Weights of a small transformer language model.
Size: 8 layers, 10 heads of 64 (1 for keys and values), vocabulary 34761.
Architecture: untied embeddings, normalized queries and keys.
Each number is 128 + 24 x the weight over its row's rms, rounded and kept within 0 to 255. Layers, rows and columns count from 0. Numbers have three digits each. The size before them is the row's rms in percent of the matrix's.

# q: layer 5 attention query, 640x640, rms 0.0394, rows 18-24,81-88,145-152,209-216,273-280,337-344,401-408,465-472,529-536,593-599, columns 320-479
# k: layer 5 attention key, 64x640, rms 0.0353, rows 17-23, columns 320-479
q81 092:086124139158171101168147084112115128140144111071144124148127100161124158157085117171135105151118130126102119121183155148149143144112130098122126144100134146095093140167149111127136114160152144147121148081133129129122134112133102141149113168123117158129094145120137122163137098167126132121150096141135100140129125120127134136122157154167134174124144121113144138173117131110150078133137071153084140125123135118188167133151165106102106135122114096085138073123168141107090150153098114
q145 079:123150124152134087179128085131109145126126132092096114140156146131163119165146100164160077108143158099135112130171125145116149167143134099112119097120144148085125084142107099127113121102108141163108122098127117121088127116152114092111145117136087173129119124103125132133166125112069151091103114138125150130157158136169131101135147149146156204159093098137125109171087151108101161095170091087084124109131118140193121145144172112126114127158141125141104102123162123084118103124126126
q209 103:103120112171115120147158090130120104143098130127130150166113111148160150164107104147097109115111168151118094114140122151130152104127166096145100085183106103122101114158141190138100141158132127120126097113124131094105169143169116095126135118117120163156079096112122099143144107158118095120134129151142095124129149134148126119107114161155113125153109135110116074135131095125114106146146119153096109134137085099183144132126125146169110107164124118102140129119191143101122112122113129
q273 087:150113141177138100125138148101129108125091122120137122108104098124140158124137125126147137146140141121120153111144120104134211148135154105118108112129109108121140129153181145191142117115129111181123095140098151144111160117142116111135099123125060127149076158039123079136195087145136121134131124131126118092102138134110157132150165140128116157104080086141141101154093131109125159150154100119102110124168122123160135096194130158120105133154128116119152179137151154124140147101121113
q337 098:112145122104138131166171131119143142150124108104115177174112139132124157103135156117149164130147119145172130129114142112118109126106114119148104084142123137115128137152134120086128131152145112107130108146163189114124145142131148126126159109128124174134183097113090101149114124128144152064116113082156153088139157100172159169121132136165131135102139096139153143168170107138146082101142073104154142161185150166110132149147158064143095167164129116123128111101172097160137170090120135
q401 102:078127157140159140168140122111092121134117110102087113113116127142107157137130145140119141155092130138107114129122130110098097140108154102120094110104113098100110137131135163133159124141145152115143135184145188139120136121112088105129098118119106122131137150134067153151125119160115111037142092154136100112142156137150140145119121145146172167120117081135115179122138135119123097134112117129148135131151131126146140153120130160172091123168129104099177094114147095127100164105141128
q465 088:100149130125120140172141106124120113130115146132098139177150112168125126116131141144149091126125074123138110123162132136139079076162114106145153129132135121110095131107129117099145144153139127117130114142158183087099114126121128108144131101149150162139144091116094105146115122140081088111100137122136075130118129148141131140136109131174141162097155169134121097133108159081136129145100129149141123151180146163138174142107180102119140074170115134072130092092161083110145091117123108
q529 097:103140176108128151160114097092105143143117155102101158134080107099116169135134131135108126105139114110160129154131131128112159153130165111137112084106105120104084146158129164080120136166141126147138114133119158086152144089147127110125084087118136181149164116135103128154101108138132087099112108153146142120105135115166143144108114132165152158137122115130119111134188139114139072179103123142134116128168139136122104133154178105152104111145086127101183136091145122143133123128142132
q593 060:111159150112166142121143123118131149147181105154099152122125112141147115115159181146138149111132120139123121115099153174079094135139124161132120102151098145102124151117127150137178150146141117116155107108150144097150092133129121151130157127079168129153100114149119150137125121098110156096189118165117154133150137136159111154110080155142175182128074076138149149120157093137127117135139090096127112154134071130098087101162174074151092102113105111126155121113116109139108143121136172
k17 083:117179120124143154130133138156134140134147108125110109178158129162125141119129125147165097131093152152144129147122072117117115121125089141112141125168144113127088119130132134114112123143159148101108156112085132115088115130149162102135146161103139108179124148146114109111139123110084152186130133125122194083127112109132078142106114069125104079187162128150143128139150133135102109149156106118127115140104109160101134149128111140110160148118168091124132143155140120171160119077139136
q18 099:142082150126153132164156101081103072145110124123125162154101162123136114137109084123104127154143134136100135144104163084174141133110135128103180166137134087145086121156102193109101141123135110121104115139131128131122123138109119150165173097156144151083136105116154116122106100147119091107103149150151109131112147139091117157155150118084148128108150169148122158120109128108196128143178152102149145097137119038143166140111163142140140127176106117170111117150143115106113161097109106
q82 099:155093125128121140101157107127103111124161126118135166168143166116162098136080132146084123162163111154105152129117141122169105132162118100131169125141170106105122130157112151114162168138132108119109116083114136172136146145112141161128127110138135125124129114139101157088125113156118105121150125151150175119136118147107146117118127144097125110172140167127108120135150134135100108161145160124129111118124101102124150105103119111120155113127125133148103122146064140124099152085202145
q146 082:131092133117122120141110161075059071128120146137151127132140155142156154157120089130141131138170117124069135102112132107177139109159132105174115138125107120109120130114116120143145130129133137071096122168137144098113156150128110149122136129157156094134081123095097111113143172130178125126100093120136121062125130137089100137138122143127098135160126121138126182091097096134110114117101125136121113101125145085123115126123101138144141151133142082097066120090138122079120111127198129
q210 104:183084100080105100137110140090093114109132118160123123142111165088102108141127139105129145179147102120082133103152108093121108116134114124137165171124183155118174149175122150119114093110105105115110141082104075130103143131099086112138161131176107134111147067139088123132126146118151105142122140137144150153128131132113113151079171151098131163116130086139134133124113118147138132091113155154090154121134143133097138142143135127117120133102082123138158147154112148101132152136160138
q274 089:127085149157153136118141141119076093106145136129127126148139137112159128142106129154078142071144124122066105121161112120149156130130155065121143108120156113071147116141115141135119140153117087126121093173126121149108181145112113143131134083145162185139097089109101114122141125114128063128106128160110141123175124188113155149122111131155088183110128160164103125083121113136116115138146170116164163174140130113100128105111091062143148100115115099137154115130122084115146100121165148
q338 103:155084150154088129124129081099077124093109165134105125144136127112103136140123084131134108082120134136140097163112138106121132155115155152125146144133083141150133119185122143148099106135110149095112134150142093154143108114101108121163157115146123139080151100128092141070128131163136101130128103100139150122111121143104116156127114164120163101099130110095144104132171119135160155154114115157145103127130102134134151130151123152129101097139108156163155152144169172080101122126149114
q402 098:136079145156119112118108134099097066120112112113157146117117124178118129184126080107149114147103147143105139095087182134147171147143129108144149151099136108130131132119114152125112112112072135117095117153116129114100142148082119149204105089164132125118127111137108099119148117127097136115154152167081156130126125151069082138163129139115149118146183154142114139121138161128110124139129111133123113088127109144185142111114139105113124101136135122138115087126134146057096136136137111
q466 095:150134104083117120113152141115131116144123113120124134133134123121071109169159123113097125115162075115093154108150109079180137085148157136129108152117121151197173149103134154154077130109112098109138146134127075151103122163175097151126110130099150118078158159115128125101126144100153129108140132144140138149101115125155145089127165106118130130135160111119144127092119109140127157097101157154112155084104126104151113173129100184113166132161121124110127142150126128144089168136137136
q530 105:153101140129130107123133094066112105076160145159128151176141167113124095115101112146125169168163121107127151115115158114147115166133109122105161133147156132131160131164126153130092098127143163111091132113133139146115076124122154126157145080171151143110113102108145119117128145109142114098104137160154167120172130140117158111108131111079174136116147137128121153136157118141138116127170086149152137135108080130117127127154143129101122173147136144163111112143092139079156158075114129
q594 076:149136110161098105151066107115148162141094175135156149108156137115115092160134081125148103135113106125107137124074137114188187152102168076097137135152125093098124155165121127122117159122089137085152128152116122131119129129121152121154106091136116183098097103110118174136151077148104097130133125130126135139135155117122133121200144115111147080119087221176105128101122126118148132111131143169124122095129101098134151136115111180128104144157109137141082177134150133130147146116125118
k18 091:125113119131128084134105136135133154108142156157163152106144113148146162137149146112118152142132116158111134151163123164096081109143134149149113133132155103155162125137111090135117131090133131116105170080141100134127099136085160184149184126140122156159134157141126158143089095125150170164132132110104138163127109103105089127085128108125112145141108148144135070120134089136123143146135102129142091158121150145123090144145123130115143132097083136147147103168137127120142107126132152
q19 096:128165107148155112137140132149131079121128141134126158157118148123161067119096100106138118124153136103100144150106136120130169128161168107078102108124105101145108106131093137117118124142161134120150101125100121099083156050140116083119072168097131114149100114138156134134109172186130115121136108146083143111145099148125134156102137152160094088148117155109130118145121142123121145141156110147139113136127120184132138103128120131151129143114169137105133110138149105150123088142113140
q83 089:157128104131141097114061148130148081123107154134154145101123156173139123125113132121116128091082132150150106092127134086177157159124160125130117103134127153131118099153115139131124149105117139162142099142084139099065136139087174100127139124141108135103113115117109106117166105153125128149134098138102111139181112173122121134133106134173112104158100143145094148150143190133110116124084115126127119087146146159147131099119125156116195164144124133119106148135124131129122139146128114
q147 076:136118146102162137127063096145116128102141186119093150131146121127126102115147105097081116139150143172165174169129093119162133127136126184152116107166136117109132142177123120155077108118153136163117148150075139101121159141137107166113141159158135163104151117156189134144150120093141076156154102095111120128124131155118144161171158151123130120099151131173134136137159128130103119113098072160106131152141122165137117098117133114112132105127138129142099113101111158117138141148155100
q211 101:151116149154103120119098102158166142097107162136126122108157103152123084118115116104139132135104121131152124115135170106103135129082138117129104118159150123117112135158123107187113121131130106109092154155075189118180091134124154138129109166129129134124095141122118111154182138110117132144131153176073113127131114131102116125171098114121090149153113152140108131103127112140083122130110086097111170152116106173127105088160095124140167147101160179095113149137164112149162122140145162
q275 084:133168161161114123167113134133150143144097132112135122131112140163134164099120163135106138135106148129127144147140130108135095141124157160126122121115147148126120154110117102172147156160125151117093098112120135113140121081092145128128142146156180104152122153119148160080128122167098133171104062133128088113112110114129110141135148145168085132109098155099095135151189137114128132121100134127144160157106140164134089129109119114121134137140163123156110135112156117103161165156127117
q339 104:119139133155144123123104131102111088118082140107094115109161125156157115166119084143139125109096145130111133093068123102141141100140155145102143157147129090122133155153138102191113089116120151147150145190134113114114114085141135095129098091080115104136136137120127106120128121146123156128125115131077135147159167164128119156144108144123084118115164151112144150121099169109112111104154139152122144127124109099153101159160109154127185120111183105140150101131124148078131096137147152
q403 104:092138137128158104146101137120109100119129130121123155131150159142167137140106108157110113148126140067078111118132145096169154152153157078132089119110160104131109130138150154160148138111117092131117135181130128108089119096122120098109070124124169103131109122091132149119117154153098125090098094141057135125175138148138129175120107145113077082150143162133123188158126157138123103133162118139130156162114122154123120161111125113118146134135130096106142078135151116064110114136123119
q467 085:106123161163140104130084124107133136153168156139124129127169153116148122172085097103153153134124131123141116119140170150123122153084123085097184149195169130114154171132145165166145150136129132144142145116146109111104128117167141108151130134150145166137106164108121079168113147103105086147112104097156121153159125114139127132117123117116116087145124151118050178088140150105179105110139133130131123124126129111109128150181143118160103174139120120115131143115135129132128128145149165
q531 094:114138105135112098118045102153167101126105172129149149120144156119183117130130110099126151151096110100098142125079167114186154121140162150118093097155121131127146113162136115134100122146139129110144104124136144110081153111103112111101110135109100128149055094133186102160120150147135175108103112175069108107117105140179150100131138115119120138183157167137112149125107163132116096124111143115136182139112097146129099120148111128145137077140172146126137125162111155124088109131090119
q595 076:150126123152143130139098171108097106160117154160106086102106131138123135166099095121105146132147164127113094132124132126136133166146121126123152095112133079136107107104134116127107166152132158168146132173116108135124142113147092145116092134130156104111110146078115116117087128143130111125104137159100145117112120091112126115141143153146178104148112153166159123126117150120134116124174179174135121123123111091126157139108129109093157114145142154128127098129140109135144117157127092
k19 089:139086147141091152107148117105160085147134104138099119094109096101137158148101090110121102138157079158145140126145129119137144126160138103167146136098086169144157157127148124103134121105137105103124097098092114169119127111099139142152139120115145118145152127126097152105135072134145136088154154093183105152094111125163172157127125155105105117135114115184107136093136110113115149117090159119110074076131118127118137136122139144144052131156151171142133125122124129134131126144132104
q20 083:111152089121136124135140121145164138131143115165088135127123096142139146115100150132153093150134107081186151124136128117147135098117146095159082094111126127128133114097158132074134104100114120082139153124165143146177114192142140145123137122152105136115118105181131104174161107123122087103102124138150168133120114156119168159135111122111110119068079131112098157108131118112107131145157086112144120128154151136106092149162119160122106144111082144121125123122179145142161117155153142
q84 079:124119128146092150147106159118152134151156157172115121105100128115129139164099126103129103136123127125152149138086111134135120066116130128187109098100119146171159185126152184132118130105148109134109083104152162171189103147126128118151174119109116143097155152130124121158099111133144106109123141131156106160134145133128113136104144144074143155110130116121085136114139092117177122124160147097121115145150126142153128127140101161124114130158114126131123153099145122127176138140111133
q148 081:134153122137126147179137107099114148128119174122077117121137059142122129094118125075133115088142097141146196135122175161116115120128120125129132119099115116136156134113171183152115138114114153118137139143141179118152135089080100112083136113129135108131126118099164123159111160140113089142098147117138142161121123131165146141116108106095155101137143141175129123144104119092123114175123140114156115179133125121095116133100114147094110169150143128113134136152115126161101160135116088
q212 089:114157135177110155123183150137108134130151121142110105093133117133176142106094126141133102147127172086188137160125129157117131142111183101151146150130163143123124175117151125125158123118142134135106135133126145097181119153122158154107147165103116142136132103147148134143099137120111098130086115131154134160083098153148100169101124130121131100133124155149146131099147123138151104133107160129132123132133128117165120133155130161102142155132149124112080133125186124109136144116113119
q276 095:142140156136137154111165157122124122138144137105097065177105087146154134128132137105151093149136151122176106149106127162098112131155164094164139102122158146125138162083118153160105130123133144146132101130159174133152110146139076115118117151130089131097138137133123091176095143103151093112143123123108123161144113143134117115143127096120145113137171141119142107116164113141177141109141105107136143155130132116114142094125117114137127153125142134144109113114113123152115189134134122
q340 090:121133160117099160138157145137142172119165101139110143124148150136128121125167114127129150160115119123146089137117151126101131132087153119146121138143143137063146144095106148109118142109136128120119123127133120137145108152166141157105151156135105132140150105176149061115170124126145143096130125134174138158121145154133130146098082122107137144100131129152119166117138098109135128118119126093129102145154159132155131151155107110143169106081135130111135123123171145121127127131119147
q404 106:140115128127141131155136116155121162137141132134070140160083105150123164107133160140136167106117098088156114125086184124124097115131139104152099088164158131114171150088127129139125149157157119119124118158163182158155111188111112137115158130137122135127141146122136142183089182121120115083117123105138101163127132128120134119120086163158157153112167102137129150138148091122138089137154111134150174131161122128144105179173100108147126130111123106117097101093122120131149148100152127
q468 095:112135136139105153136133118165124123118108139091111110109089106143130130117116105137115179138143133099126092107120150131110129167079144130067160141154095124096131204106129133118125147133151113107105117120149140162130145145158124156133119114122125137150127135124132149146060107155118100128130105118143088189150114115148139158125132140164139090102138097123089152118154121122144106156164138098136093155122145093155163160163156122125115139149136142135099114113133135114094130090144121
q532 093:109132121116104151113155157149106134144164126158081102144123130153161125100135151120133129130118105109166184133075151144131138116101150106193119122112097143141140151131125177118110133135139081109133102141129181105162105173113136098144115147133134110120111113150119099144113128122080118040141134102161184166120128147132146131108117129152171131091141086144108134108153151123145131102188099094143126137163109163096105155144091134114100157087085132128098123123159107120168126147123151
q596 067:155109153114133119105177117094129146090144086137105169139116093159080126119125170146140133112073091181116158121107128153132131081142137135100099115134128125122185092124126134141150116088147116087150141124107121121103119162137118156122191116188128142154153130143107072115134098131120174056111109115137184131130123132165086122128088164163081150117084112126109108131164102112112108126120066096139071164111126131063117136172103116120112142129107113109093135099085103124118138148117164
k20 098:119183118138121164113159096131142099139096107146126162117107097138138163098162146146108135137131124149130156185112071140083121159149148142092129124148071145153154128131145131101109144150109126123142096175122139144133111105148163133161120126102157159164133117153081137148120140136147097155096125128144129084114138072125096136103148103174139122124131138114113106176108127133160104100127123147179142133143126135162135159099182148149131134124134123105109139161124118113095138093145136
q21 094:129088132180138115139101147124123114122132192163156109166125137113178122110101150121131101161157119140138130133087123078127117088092166153134130187132129094166102110143126165139139165178113124141134117054150135094139147107152121116124108096140136104105130145111145178083072115092134145153099134131094102111116131164129118134156138103141099101146130142140135133136137146131139117125183157161149134082106128095141162088098107159145147179206139159154067096130102115137143144126112126
q85 092:156125090136113104150103144149100122153105187150114157130136114130134121147125149119143131164169097090161157104136161093123120079130129155148117115150162133139138104172104167140094120109108143110111131098145148161118145195149129136116104115101113140128141110137137106136142151065144173130097132132122120137116130115113098095132162092121134126160120165158151142146117143140133161141112135134160102130112144121126127109156126144130138138162148157133091110117080162167098130110141133
q149 076:141114081135122089104109142181174129121175123112154199122150172138133167130154092105094130151135130075153174117142119128173088126136101105148109095144162117132133101171135133183093161109120084109143084159109137142135127157119128122150160098108113167132131113120093125106128149168131160138096122136082097126138147110163107118169152110090122140135140124143142115132137132126120144137137137145133116121123139115141139135139107130124160161147130171113128121150146142156094093142154088
q213 089:146095126133139112122082174157131115139120194166106139097137188118122146133115127109165138179125098111169159133096105112125102095125154152094131141120157138127142136169138088164122148119118116141091148136110124159129122118100150112161146174132099121085189173138165091070089156135126152165143110144097122133159133102136109119147146083105145143121170148147112136130148132138113143109115108148155129108081135130112110079131107108150149125133148204147101110137098140189147125119120144
q277 083:096116128141124111147123156145128166108088181134118152119138146157115145171121078148152134159160134095122133146137116122176137097106100160155144112094133181106117117151112108129120161120086115056110140126106130134135129154113136158174155173148154128103159170108129155108144129112155128164067136135113109101122119138122124117123166105161138129096122161092134175150152126128158137104148122145139118105098118139100109133149120099122131177149101134133101126159111115125120119088152159
q341 099:121138112164093110118123143133135179141157180103161077173134125129155160129088157111129103152159149101145142136109130097149123124107165151138149100148118116147070124130127105126118118103102131112107143121114120087133129113138107126150130122166115141092174150093138163113047129129117142151122144135153135129114122114123125137126144125101126171105160115122122119151190160111142097146140167167128140097116096074118117145088115135114161168150145145146157084166132139089122139164175116
q405 106:161102124152133102144133112165168139123163188129203130138123139083163132126135132126121091142163125105131142120119103124152106070126089121157117136121115107134112130144110139138107137142110136136123135124154109132113145129125116144144138109135138128080163119122126187092081158112159113168125158126115141128104112104148120116113153100118114130130129127141156117147157132118133088123150168140140139145105131102101159148111120166113174110185138155143096130189106122175126143137138108
q469 085:151133129118155098137089131082176131143167125142139114128119150112127149138091120132134130087145119091169136128150124100150098170117117129107109102141146087168155175164155140140099135095164130152130120137113083141080128126166116136127140120146131159093160173143172111136154121133170117151126108140140150115156137098072160101098159100128115133135153070099130123155123134117105146134144139095135142117119146125114105122113107153144096121076160163132145156134143111126140130139113104
q533 104:158173138134129127129106152164143130133134160134204110164152158093160104125100111118134122141159103123137144129119117115137070102070127133142127120117109143127129107177140113100113144072113165121108141127152116086163121137130129150144131130162154137137179100126164117105085134118152181156087168135166127074110157122123154127077162078102163118131122128135141109143131143130128104119153123118156142091119145083135112124110122165081113115161176134126087130132112132147137190105118164
q597 077:145120119179114130128122126139136138101114215137111120127193128086124120125172128103143150108177101087123163128135129120181168163120141122157108130082111082138107121106133103121137139101073125134164164114139105089137121122132119137120153140148091167108128118098140149148128113121114143176114125142101152108123090157109090127089144110105142153103146144135142125138164102124188112122141146138145122108112123140157116123107068145106152141149131142094083144166128133126178148179138121
k21 089:175106128125147151097114175139112190090101105141128163089160147130102133099149135150133139149084095126113139130153108083159092089119143149143149179152165134155127150110119144095138166104154157062058175153125127178138133147147127131163120132112102152167138128196167134108103147152109149197132156143130117108124131122118067132145114099140089114151147125164107107088110136128113106170068127150152113129096124150157141136113116141107167112105103115147086165118164125128099154136112150
q22 121:126143135145091101095134124134121108158134118106116098097107096145085101165090145117096081091124152161139141125115115133158133140154154100138127097101147141075133156071121145152149130139096137106123117153104145131120188113195094097142127148139086145166078132133102107157127087142172141126180124117116098161155126145101115102169117115124124059162119173106116075120118146116123145107116119133119106122130109131118149084146123149112110137109137162148161152140132112111138115132156101
q86 107:133138114116118104117108119154193104134118131112140094113131134133107106172161096128127128123142150134134125126157144135093103063156096104108094123107142152116149126122121140137118072076074154094151130170105130099104168128154139128110097107102078148183139104121100118145129137154162114132112133122094099154184174152086110152170137122144133110110149140165155133124126119117131134112103132163108192097093187148157147140186128129194073147105124116106117130134154148099123085131087107
q150 115:099123117115111121146096138161139085177125143124144103097114148133095181156130119041071102128136128123145109077170104125118090105141134131139107158136122142116129119123142140110141128123128098116151141135103149131112148098115115134126124125146088115149131119147100108132144107113153105129148179103104137158131113118121104105159138158102138128110112160135097118134132136144127177120136152152136130125119163150098125095105098107131123127119099162146170134142144145099130102143104096
q214 118:154100130152142110091089137135157131118125126113139140137129123163126121149094135114129136129101110144103116113121159168098132084152101142111106126098117123114130141126118091147119088087116113144100147091139120141122157152118135119136127172103137124151128170127107114141128051094104128139143111140112115191184150119120142097136104129199130151156117140152161158158134116122136139133146091089132150107074119165183131085141125091195097163109126156125145123133145124132130123123100122
q278 106:169099144091133118119093108146157131093146145159159117138120171126108097148134123134146122188152112092124152128139127123160113077091111147178155109065149165135152121133094140086142086098057138128109166120121101092149121118134128135162130168107090090129186142166135154145111128107173115121101147054121120160137114117120068121146142135112164093108103119160136166142106097152140153116117119152099140084090173130103085124161109136176105112095105171131098130118134175143104121137134125
q342 127:122136158154113112120118158178129099125097111094131132106144112187099117131050155117104095122155154127100129135135131155134145136135097118127137156131114149094164125088158149170124078109142088142103130145098128077112169144132117152103135145133122139150123128152121119157132083130141125105143114111104151193146157128150142111144096144175076138183136143104114107144134117137136138110126130112124069109123136180122116134159096100133148158085127170120150142143124133106117110128132102
q406 134:118152095196104084124122149149131116117082127091117133130119172168087129121104148164138111141114119114117103123188136126141141110121091147138088127146187126110149116108166131148148079139112143105103124123122120114083156131115099166125112108113132113126165131111129154151089114131152116144145125162110132172188153117118116108111121138152056088139143166142148147137083114123155084148134114123127146109108144168190150155144124135137142137118103130075101122140136091114091108116098081
q470 114:174130110130106136115091181152095131118115151109155151131127160121143120162141094102149106173148156115135134117110168097104112139116103093152150148132160162163143158160107133124127108134124154121118142149086157092157184108110131148161154152089111127160127149146097093104165145087149123191125132109115126142146131110107096117161145119108110094149123132156110142126111105123132136099150150098102087108108123152143150101145126133156151157147115124142139119166093157151135149129134133
q534 147:122120141167087107110110152166140118158121135125160111135082150142136092134100108114109090142168149180115128122137140142099112128137086086185142125109125162123139145092111155154160108112099152128121153123123116109131171142159122100126138150164115129175121119129114082144123115092164135122139098089109102148144121130108095149174169151131114087168105160121121129109103128139135161093137144118109119147136118161107160129150118125144137144083119144141123138140075121128156079131134137
q598 094:137123141167115078152130147122122111104132100100124120112114129130113092110085116152139128107151159177106104148086157127127120123130101158067104127114131143114156114101154182140149107092127126143110155129094120116100134129090097158142138148161093140169181134114109078109138129138140141116170170135128116145169133120129110114128130126129077064127140140120161109138076143095100148177151141143124142092119157144177121135156106137114131100110178138121086138120136083100127151126125085
k22 085:140146100132168174146143162112091113125140092159119116130147074142152144108168097140135153110084133124100082073160109169140122131112150106102158178164115099100100155168127156164124114103162137165118111134152125119034136160159139122156125141109113102146118161064125087149127133117112122135125122153128156098138120086132187107143122141112157140136132133142101136161121108110129102137143138158139128105110135122146117122112110134137112134117139120119135163091100105104086152125095114
q23 079:118156139119106111136151058109141139130168172146095105121095100138123144089091169186118147118134133136137122098129127132119087120109111151155138123062140124122122118112144131146162125104143102149109109174170109112166111122128129171106119101138135131117158115103091119145092151103123168078125112126137166092157172131141152164142112123134156131132149129127127119154133125142159117117152080122189141147123121147104126120126147081115107158127137117127125136125146121120134142104108129
q87 077:101146156125115118124124118117106140112124102131106109155109135166083147107151169125140147098139114129170118128152142126120101150125129127107171148119135112119164127086157097170177100125127125130143145122145174093130125115137081131119097147113104117148117136107116129140099155116144135129188088175088111101115138116145121155148168111146152154097121109083171109132145095114160117117138119111160116149125101155148154171154137099146086124136116126157172155110127128115113120121116153
q151 078:104161152126149156132131105133116134157153102113102165148116087138133134073138128117138145092118121118135132110117118171131146136122124126093148136161160105120140115101168147134132179148107125109164121113188138111121136115127122095140123129070135143097117154112142139129132140164153120154105105196121157147124153130154197134105134110149147096127142116146147117139123102127113087156149146124168088152114138110114143145093120111151106142153138079128133139124156102162083159108154124
q215 086:101160161151140162128118105121148135116159120089091099094091156152104163130143125101127153133114126126155127155121114157134123151153138115134116156074146124077148119063172144174160115124102145158133144126144139108141094120125115113124148160159098144129160149126147102149133132129137189139175124134099149101155154111159107126142116109161145116067177131099151131180123112136156114118128087130141117135120082150160099119091149121120127125158137131151136173131155141116113082114099109
q279 082:100155149144141126108157116085117140129130120142089106120097146123166178087113155163163135165153169140141104133120100095099141115095126136130126130106153143145126124113164143147131118106108100170119122163163135117136131138131112132128111154123183114129122098127102140108113186065117129130159083141094123126119117124162137143103081118165150096141170100127138143153122112150138109101122088129173099173104108148147111151117161132128152156112157102126127141168129105164095154088130138
q343 091:126135139120107107133118114176143160131134127124125165170099128148134118110120151118120142171125129087105128164135164138104108165121119142141182141127121161094121114130110158108135151106170081128094124099140141119117113082169142164089095124163143153114149130101140134127102143128156136138142103130163175157123145131147105137133114135176164155145135137100142132139169158126166109133154126103182156151114097140089172122108162109108111145124130122087087150130171120114108127108125129
q407 097:107101161122149152125162056130110147177130128118087165169087091160138138108106150162094133125127150091126129118125133139113084131105154106125144139115121130096146119130127157162122119137104088139118101159157140085145106124129151107118095113134133095118176104114125146135097142142139150143160130137116156115121169111137168133136088129186162165141175133121145102149154143122129100131156137138175147134140154154138097127116147113120107127102153106126114119159175086171086139104082105
q471 083:114186173137189120146168083140130114128137122124086139083119119146109133116135129142126132129107105137096110138135090134127154142146132124103087130112082084129156121123131159114087144131100121166160095153140107112138143141140106109105117132072146123098095097110138159131145120150132168104150099122128142157136131149196155107112109129168154119118143107115127127139113149130107116160171147142126067123112130116169184151096131149150071161134172124146097108128137060153114138127118121
q535 099:100148138148138142119163102136100121162086138129150135144096119170143139073112153178097114097139109119126130124150163135099096136120140134144126108093129142100103103112153174148165133131151108156147092165166180065134106123127102118135105128119151151123150120118073115115115146111116150118178142136141176124156164118145156127133139124172164157147146112113154127149151114151118092123133116078197118132135117143125142115107116113146090150134144126105143118129145094150111128112101114
q599 065:124136116103121159097141112105151171133146171128076186095094088132100128098178160174135175094125088100145164117119157170072100105156144166133119073176140136115115135075146136128181134093157122115125134089124141106124126119113173156088129115118156124122119124093143104124139167150124156114150121112140175142128129145160158140108053129151137179166131108125121104122161095119154152143132081121139108180127124148130098126151144083128120119112121117120076159167083140147131136159133175
k23 115:083144150174175151117129105131141083119158082102099100131108136137153154114154104132162130120130132138134100172100095149118127133156137101070156157129132098104127122120150104143177161152174125141114099103136132111088126172146159128119135130150147134094137139139160111121117113141098106138152121165126099113148144086153167134122114092129152124121142075109125131171152100113111089133147127154143114125091101119144130133098126125142103159149127134102157107154112120129132169098157137
q24 096:144123138087097153098114133102073115096112166142116102151093116127119120125163177126188128158164063081160208103120098123153121073120160134143073139094074118166165167088147115117153096171104130105134132156148128153129120120117122147114142110125125109113116171172148190101127152136111114134166145128122165151100121127090102101128088126118140125118100103103128113157132111140138124116106161164125129114151114146156137131145105184118123104152104158145103149110155155109099116122167100
q88 090:119180122148140092135163102149124129081161145159147105139116119124121156110124125133118131108112106094131158180082144156114117178124142147097109146160150120137162086140146105093088085094164140104137115137142126118106100134152121132093089136115128120093123099140152169123106104142108129143167163170116169155166093067107138119137088116142104103105138120102130122126138126137145137126136163112121135087136123153157123107139122140112074167157167109108097109120169147128143117122099151
q152 077:128125098122180079098123102148154128114152127110113127165108145146129153099115153146139143124085169071172116172100164118121096127164130128174119183126121184127113102131153136072118116110128121148151132168118135112132157144167117126121149130125126148108149113131146183160123115114094146148109134159111104129136110133132126150124096094099086138125135133134128120107147110117105093115140116145133152087144135146132145121164152118100128134151107069140080106117134125172122116139126134
q216 099:137150061108153131156147120109130159088175152155127119124088144145147148140140120079181174150144121086093140178070120133144113112107139138128091136130115122134167102161168151101087111121187125106148114154152134096130085111092109138132135154117119116068111148147124121135115161126162127148167101146107134153117091118100102128133119112146112092144135108133125134079126101136134111104126108094129186112157117145106077116124139148129110114158120119161158104148125111132113146113120130
q280 090:140149104082134053094101077132139155153169166126100137096129170131121138138148094144161148150169092095130150155116096086169127143112100145143110130088081160170161136142126128104134075115102118136142124142133066092098130163142082097127176141097128138097155151147113145143106099157145111146116183151103119180154108122112105124146130095132157118091115118124155152099075141162136161105125109122099127089147123163161112130137104147127110121151123124133166149145134127161149099134175148
q344 103:146091132134145122130098159102128185137162190154164094126126161090135123151106130128136114200141117130177186140087079068175123068078153140146127135126097156155086139151142118105120093128111132146141114119111129127127133115109103150136125138125115149123112124136171190174109156125138143123125164140153115146102106123128113119151097130136148106143125085131134105137102137141121106135149149164106135092141112106097121149115148154156152140178124138139146110115145155114103106165144154
q408 106:125099150113131132103097144161133156117178158140149090107119127108112133133128109140157106162174095136149169151107099134110166127114112150137123139102122134144169114137111128109098081132130102117107170127144109130148115135121145135120150173130113145105099170165151101110094091092148126151157186118109138140133099136086120116140118108104156116147136091172118054120090094149089146093118158114124095158144115108112128119162071165083081107137124147175110176106178124142133116126122151
q472 086:154126140160159110114112135102123132124119122116118083152108126134116115132110110098138121149094145098136124126133135179107091087147098142144136137115152138176152103138148119084146095097120115116121123181100103115112052146148133104177142123149104185092160106124156055137091118117116168101138134173113142120107112154106130135174169103127106133131145140165166103130131142128118152134110141166116098064125134104139115138111130150076117098142144086167151109184128118118107164087152128
q536 118:156112134130138128131131124121124114126120172173144081146116152116117138129128111133128131136168114125130187135131099093148125119105151155167114144111087120152157159117124118127114116111127146141133123116123110131154112126153132124135140145132111105106146138126163160084114130124135122197130153129112131141076117132059123129142123132114119095142105111164124114112089110145129166108135157148090104126154096104110135140120084173113081115158095147143145125122142119162159155122142135